Part of a small language model's weights.
Size: width 128, 4 heads of 32, MLP 512 GeGLU.
Architecture: RMSNorm before each block, no biases in attention or MLP, tied embeddings.
Training: a variant of SOAP for these matrices, 4561 steps.
Each number is 200 + 20 x the weight over its row's rms, rounded and kept within 0 to 999. Layers, rows and columns count from 0. The size before them is the row's rms in percent of the matrix's.

# layer 10 MLP down (transposed), 512x128, rms 0.112, rows 458-474, columns 0-63
097,216,176,195,165,218,214,185,188,162,168,197,236,212,194,187,219,212,241,156,197,200,198,218,213,195,175,170,205,199,197,197,179,216,206,223,183,184,222,271,216,198,249,178,189,207,187,202,197,205,188,190,200,222,204,216,226,226,196,200,229,199,193,209,240
091,183,218,161,208,211,206,145,220,180,206,213,219,215,201,183,233,206,165,213,213,199,208,192,209,148,186,192,205,229,212,215,154,183,203,237,175,224,187,202,196,199,222,215,165,189,210,172,227,200,175,227,200,182,208,169,175,234,190,219,184,207,193,176,170
099,199,176,176,208,169,201,196,215,202,198,206,173,200,201,203,227,239,242,214,232,254,190,208,225,160,235,242,192,210,204,171,189,182,191,212,170,215,216,218,215,207,198,186,196,229,178,233,213,213,204,187,199,211,187,213,156,195,205,205,197,163,209,225,209
099,218,186,153,205,223,230,198,198,204,202,225,231,194,201,210,216,202,211,222,194,220,204,180,203,169,209,209,217,210,189,193,185,200,225,202,182,209,195,203,174,178,213,184,218,198,210,212,158,219,188,190,172,230,174,188,204,226,213,185,209,185,184,211,186
100,219,159,175,174,166,235,202,182,197,184,202,203,214,208,200,200,228,221,192,191,192,233,187,214,136,201,210,208,179,196,177,208,212,171,182,187,215,202,168,224,202,162,194,196,178,201,219,190,180,200,188,244,207,197,163,219,220,202,173,200,233,191,199,187
101,203,214,183,208,214,193,195,202,177,207,201,224,190,206,182,198,196,207,160,217,195,196,192,181,185,222,211,221,216,188,216,212,218,174,178,186,210,202,217,216,164,198,192,164,205,212,205,157,218,201,224,154,203,210,220,204,166,155,215,202,204,256,183,192
098,235,199,194,243,196,223,190,186,165,208,209,228,195,189,237,169,183,210,205,216,164,222,185,197,200,171,219,204,215,197,188,192,204,215,203,200,189,229,197,183,235,184,178,198,203,194,188,219,214,237,218,212,210,210,172,209,200,205,228,182,181,213,244,172
104,219,178,210,215,201,166,201,230,183,207,177,199,203,242,219,240,213,214,207,200,154,190,188,177,193,198,220,200,235,196,178,215,202,210,207,217,196,187,208,224,154,193,202,205,245,214,224,203,222,173,220,241,225,226,219,189,180,210,226,195,185,207,206,206
108,180,203,182,192,206,210,238,222,192,190,171,181,201,166,202,213,202,214,176,198,184,178,224,184,209,215,224,192,221,199,203,203,188,178,205,204,199,180,182,197,196,201,212,211,147,214,190,195,167,172,209,197,201,191,213,182,194,197,150,194,195,228,173,219
100,219,214,161,214,182,183,199,210,173,229,198,229,197,177,181,180,165,204,232,207,176,200,184,172,229,207,234,191,205,193,166,203,237,213,224,195,252,215,200,198,205,171,201,207,205,189,170,218,206,197,177,189,199,189,179,206,208,201,208,210,180,194,216,224
094,237,202,181,209,208,226,196,183,193,170,215,228,147,167,189,180,229,192,182,190,180,213,175,241,210,173,242,178,232,208,241,177,198,210,188,200,207,187,210,160,218,204,226,226,227,195,209,185,214,202,193,194,189,218,184,198,180,198,187,208,173,182,205,196
122,161,221,201,203,202,214,197,204,187,224,179,209,196,228,215,212,231,216,198,186,189,217,161,194,271,205,188,177,198,203,209,156,195,216,204,221,212,193,218,182,192,209,195,176,151,189,156,195,206,202,200,200,227,221,243,186,175,224,197,184,197,207,175,219
099,201,229,220,190,203,194,236,226,174,202,216,221,221,221,197,184,220,186,233,204,172,240,220,189,224,209,222,185,201,210,217,205,245,198,194,224,180,206,201,191,215,163,200,186,191,212,206,196,205,191,218,181,233,180,206,223,198,201,175,217,168,198,193,222
099,215,170,195,198,201,206,209,209,209,212,230,190,241,208,186,184,239,182,190,195,242,205,172,187,243,204,192,197,223,197,197,232,196,254,214,213,188,210,215,209,244,222,208,196,174,170,182,199,154,199,176,197,200,209,219,200,219,199,204,214,192,217,249,207
099,191,170,167,205,151,170,185,212,217,222,187,198,239,189,216,162,231,198,164,195,170,200,183,219,208,219,200,187,168,189,215,200,169,193,197,163,209,228,207,196,220,198,203,219,177,184,216,212,190,188,198,216,163,205,171,182,210,199,172,194,223,187,178,180
102,170,231,175,194,200,184,201,184,207,189,166,190,182,224,222,194,223,234,199,152,202,203,196,183,185,153,164,217,182,200,211,225,175,181,180,180,180,231,194,164,192,219,183,197,182,207,231,258,225,221,196,197,181,215,207,179,167,209,213,213,182,205,177,212
099,196,182,214,207,209,189,194,180,214,182,198,197,227,163,199,217,180,206,203,200,206,210,183,177,187,200,230,219,192,185,191,249,200,233,173,183,176,218,231,187,201,219,175,200,167,223,229,224,205,203,162,176,174,188,217,221,192,202,206,193,207,193,209,191
# layer 10 MLP gate, 512x128, rms 0.113, rows 459-475, columns 0-63
095,247,228,200,183,225,169,178,217,199,188,192,239,199,241,189,192,198,190,197,186,183,197,165,198,216,242,208,216,184,192,228,160,162,190,208,173,174,204,206,203,204,197,187,243,187,220,193,189,211,224,204,178,163,197,156,225,235,211,201,204,173,211,203,220
104,185,180,193,167,221,157,153,176,229,201,178,186,203,200,191,159,198,196,211,219,181,180,203,186,232,179,197,198,196,196,178,198,228,253,180,214,218,208,216,178,197,195,183,212,190,200,204,187,194,205,201,186,206,190,195,173,187,201,214,174,192,224,255,201
098,196,178,230,212,229,216,170,209,197,170,212,200,200,220,196,167,173,195,202,180,193,209,183,200,200,198,187,212,216,203,181,231,184,224,194,215,224,218,188,211,177,195,160,199,203,188,189,216,227,194,194,217,213,209,199,235,215,179,219,184,184,202,190,228
100,202,228,229,211,183,228,217,197,155,217,183,222,194,198,190,198,199,177,198,220,203,169,215,167,228,190,180,213,194,168,150,220,202,195,196,193,188,177,177,214,174,216,209,185,192,195,221,189,178,218,232,182,204,193,187,236,159,216,181,206,231,224,196,203
104,226,212,179,212,168,196,165,197,224,239,182,224,183,183,187,204,197,163,229,231,177,194,194,212,209,195,228,194,225,211,237,230,204,177,233,221,204,198,184,186,225,187,191,237,203,190,149,180,168,221,175,200,174,229,202,219,194,217,204,187,211,180,214,205
099,184,197,199,196,196,183,215,221,193,208,216,185,212,218,242,210,194,151,242,200,240,199,152,205,219,188,198,208,200,217,200,185,193,195,217,203,186,227,183,183,164,242,189,204,194,205,225,186,208,203,197,179,249,222,171,194,226,214,184,197,200,156,240,193
098,202,164,191,176,210,207,224,161,160,224,194,224,209,200,217,185,214,190,203,200,173,186,207,214,227,195,179,213,192,205,163,185,172,194,187,218,214,212,217,176,160,196,200,197,200,203,182,223,218,150,211,192,222,201,213,192,168,178,187,198,239,188,206,199
105,196,207,223,187,208,187,186,180,228,177,208,202,163,207,176,183,194,201,163,225,199,176,177,219,238,204,228,216,200,211,189,222,214,194,218,208,202,210,195,179,222,238,182,236,204,201,186,169,186,191,195,217,218,160,147,207,156,200,192,217,237,197,192,174
093,179,179,220,237,198,175,191,207,230,192,206,207,240,211,199,162,194,161,203,194,198,194,170,191,201,204,238,225,222,186,205,221,200,217,208,213,179,185,172,172,192,195,211,234,231,189,195,188,199,230,167,221,175,200,235,187,247,183,195,192,186,179,221,192
101,212,203,228,225,198,180,218,158,222,199,190,188,199,227,179,192,231,180,195,169,193,153,213,216,177,222,167,227,236,184,177,193,197,241,172,198,217,211,209,230,181,220,191,200,204,246,182,189,174,238,233,204,203,162,192,198,200,202,193,198,194,198,218,171
082,226,168,207,195,209,150,223,229,208,167,197,200,180,178,183,213,139,181,200,239,216,173,255,191,165,215,198,225,202,186,200,238,237,183,198,168,169,221,204,208,221,224,209,201,216,222,211,185,217,189,222,176,180,193,191,194,214,198,222,208,230,205,200,186
105,193,227,167,198,199,225,186,188,199,197,202,192,194,205,207,192,208,231,183,227,179,183,214,220,218,232,188,182,206,194,172,214,170,209,182,160,205,184,184,209,203,224,190,206,199,196,175,206,194,166,198,210,223,185,222,149,211,203,203,207,172,167,190,209
095,204,159,173,224,215,195,186,223,169,219,209,162,210,183,186,205,197,205,196,219,219,186,238,195,181,223,197,175,166,223,224,193,176,230,239,192,164,241,191,220,209,179,171,219,160,203,181,189,230,208,210,193,171,190,198,189,181,211,186,195,204,211,197,216
101,212,214,190,180,197,198,235,192,172,218,195,200,176,210,176,177,219,148,237,184,177,240,185,194,208,184,192,200,186,197,186,192,197,169,202,198,178,210,234,243,201,191,195,185,215,193,233,219,191,203,194,218,221,193,195,221,211,197,188,213,189,156,233,198
103,237,187,216,177,196,215,175,223,198,189,170,184,198,199,210,204,238,194,193,163,186,208,179,194,171,194,183,201,193,214,221,199,223,167,196,148,194,218,198,217,167,188,215,215,209,224,183,229,218,220,215,181,192,213,201,194,203,192,211,167,180,231,221,208
101,212,196,204,194,181,211,218,189,215,181,181,215,176,226,206,183,181,201,195,215,225,249,168,217,166,225,209,189,181,194,189,227,162,194,184,176,182,217,211,193,191,236,189,216,191,168,185,187,209,220,143,206,200,203,180,226,171,231,168,205,209,202,234,185
094,188,181,188,205,154,207,197,167,187,178,208,196,238,146,222,205,198,168,174,214,198,208,216,225,206,190,213,193,212,231,199,204,183,194,198,201,211,209,225,194,197,222,225,209,181,201,185,205,199,219,169,158,187,205,191,184,230,209,206,177,199,203,212,161
# layer 10 MLP up, 512x128, rms 0.111, rows 459-475, columns 0-63
096,187,234,212,186,231,213,185,185,201,201,207,198,193,239,207,127,208,227,191,167,205,207,187,196,189,195,203,204,193,196,218,154,214,218,205,185,186,187,201,227,192,159,184,203,191,238,195,216,201,229,198,205,222,224,220,211,210,166,161,198,166,218,193,231
100,198,199,226,221,184,206,217,203,199,214,215,170,156,222,208,200,187,185,210,199,224,201,169,210,212,219,177,229,177,215,204,208,207,167,158,216,197,160,245,209,208,188,177,177,160,225,220,166,200,208,214,170,185,201,214,188,187,200,167,161,212,192,197,190
100,208,144,193,221,224,185,192,222,164,181,193,195,191,224,186,191,206,191,177,165,206,197,186,235,211,183,232,203,186,197,176,185,200,238,189,187,231,204,213,167,183,196,217,209,219,226,178,179,215,214,209,186,206,194,190,186,173,189,212,207,213,170,170,209
098,187,191,221,217,214,168,242,202,199,190,210,219,227,210,211,245,239,189,228,192,159,224,196,177,214,195,209,209,192,181,195,205,185,202,231,184,239,203,194,189,197,169,207,203,195,181,223,197,189,237,216,195,211,190,188,204,229,187,196,194,224,226,223,201
107,183,223,175,190,204,170,202,222,180,203,230,232,212,187,188,215,218,200,229,206,193,175,180,226,172,194,226,185,216,185,191,207,176,221,232,204,215,171,216,216,207,228,193,222,224,203,209,216,230,180,198,180,198,164,231,216,207,177,176,176,234,147,183,175
099,213,220,210,167,215,218,176,201,214,193,196,201,182,230,194,224,187,204,210,189,194,218,226,202,235,207,218,166,181,179,214,204,196,201,209,188,202,170,166,212,203,196,247,246,178,210,209,207,255,191,223,157,219,209,223,190,208,206,177,193,190,179,188,145
099,206,215,176,165,172,196,229,193,177,192,221,201,187,188,197,180,200,227,210,204,211,194,231,216,200,177,224,196,213,211,209,170,228,202,182,208,218,198,231,194,209,196,172,199,213,204,228,189,249,217,165,187,170,188,200,186,182,208,240,174,193,173,228,208
108,207,217,176,196,194,210,238,223,189,175,237,195,181,195,177,183,190,247,182,249,194,159,209,195,247,204,204,205,206,206,165,192,197,200,208,197,220,212,154,177,178,155,182,198,171,211,228,176,193,171,197,212,194,201,189,152,181,194,187,206,188,187,207,179
101,202,181,205,168,235,206,197,223,213,212,214,204,223,168,191,198,222,185,168,205,237,176,197,204,214,228,213,163,244,219,202,182,176,224,197,191,211,187,179,177,197,162,152,219,187,173,205,178,213,213,209,210,173,232,197,180,214,230,209,200,225,190,178,187
097,221,208,223,195,144,225,235,217,175,202,163,217,219,194,205,181,222,226,199,200,250,149,199,208,180,181,191,246,223,210,189,196,217,215,176,198,208,172,183,201,212,210,142,189,183,187,200,195,161,235,182,178,196,194,217,175,200,223,212,217,207,201,213,205
095,237,169,215,215,199,235,194,212,187,187,213,177,189,189,175,228,185,164,185,202,191,213,223,228,209,187,207,225,202,199,173,221,192,158,191,185,194,208,177,208,207,190,229,210,222,189,200,204,160,192,219,178,187,172,172,231,205,196,167,191,195,229,222,178
097,200,211,195,173,221,179,196,184,186,204,218,215,207,190,212,186,182,204,191,210,217,169,252,171,200,198,227,196,232,228,190,189,206,221,198,185,189,151,215,217,194,234,222,209,213,203,211,192,214,221,198,197,186,242,214,230,249,188,233,177,239,190,205,222
095,198,183,169,189,177,207,162,209,227,207,213,203,215,243,182,211,177,211,230,209,209,209,186,200,206,173,178,242,199,170,219,191,205,211,179,216,218,242,218,179,222,204,207,202,188,222,182,199,240,197,209,188,188,205,228,198,192,195,223,198,198,237,231,225
098,198,208,224,223,183,200,190,182,199,203,194,207,182,183,212,198,174,228,195,177,198,179,227,193,207,211,201,180,232,205,216,251,168,219,186,207,203,215,201,211,180,178,206,211,198,186,176,169,212,229,199,204,173,182,195,203,177,197,218,175,245,199,157,246
099,192,193,169,204,223,181,198,201,206,179,201,208,174,184,235,181,217,218,240,194,188,204,198,183,220,193,192,189,162,185,204,196,182,217,182,172,197,217,195,175,185,210,187,187,214,219,193,244,212,180,244,194,211,200,191,223,212,169,183,177,166,200,183,227
101,198,193,198,214,213,178,206,206,221,187,193,205,176,199,191,205,221,202,213,197,166,182,233,233,215,212,143,207,196,212,187,199,164,197,195,212,217,226,169,200,195,178,210,201,199,193,218,218,217,180,229,165,195,194,176,181,177,214,169,219,175,207,191,203
101,189,174,202,233,236,187,228,232,191,223,214,221,189,192,206,197,228,174,175,175,208,185,198,230,174,213,207,226,190,177,195,188,219,239,168,242,177,212,239,216,159,177,194,218,187,192,193,208,180,216,179,205,184,189,179,207,205,213,178,201,196,189,204,189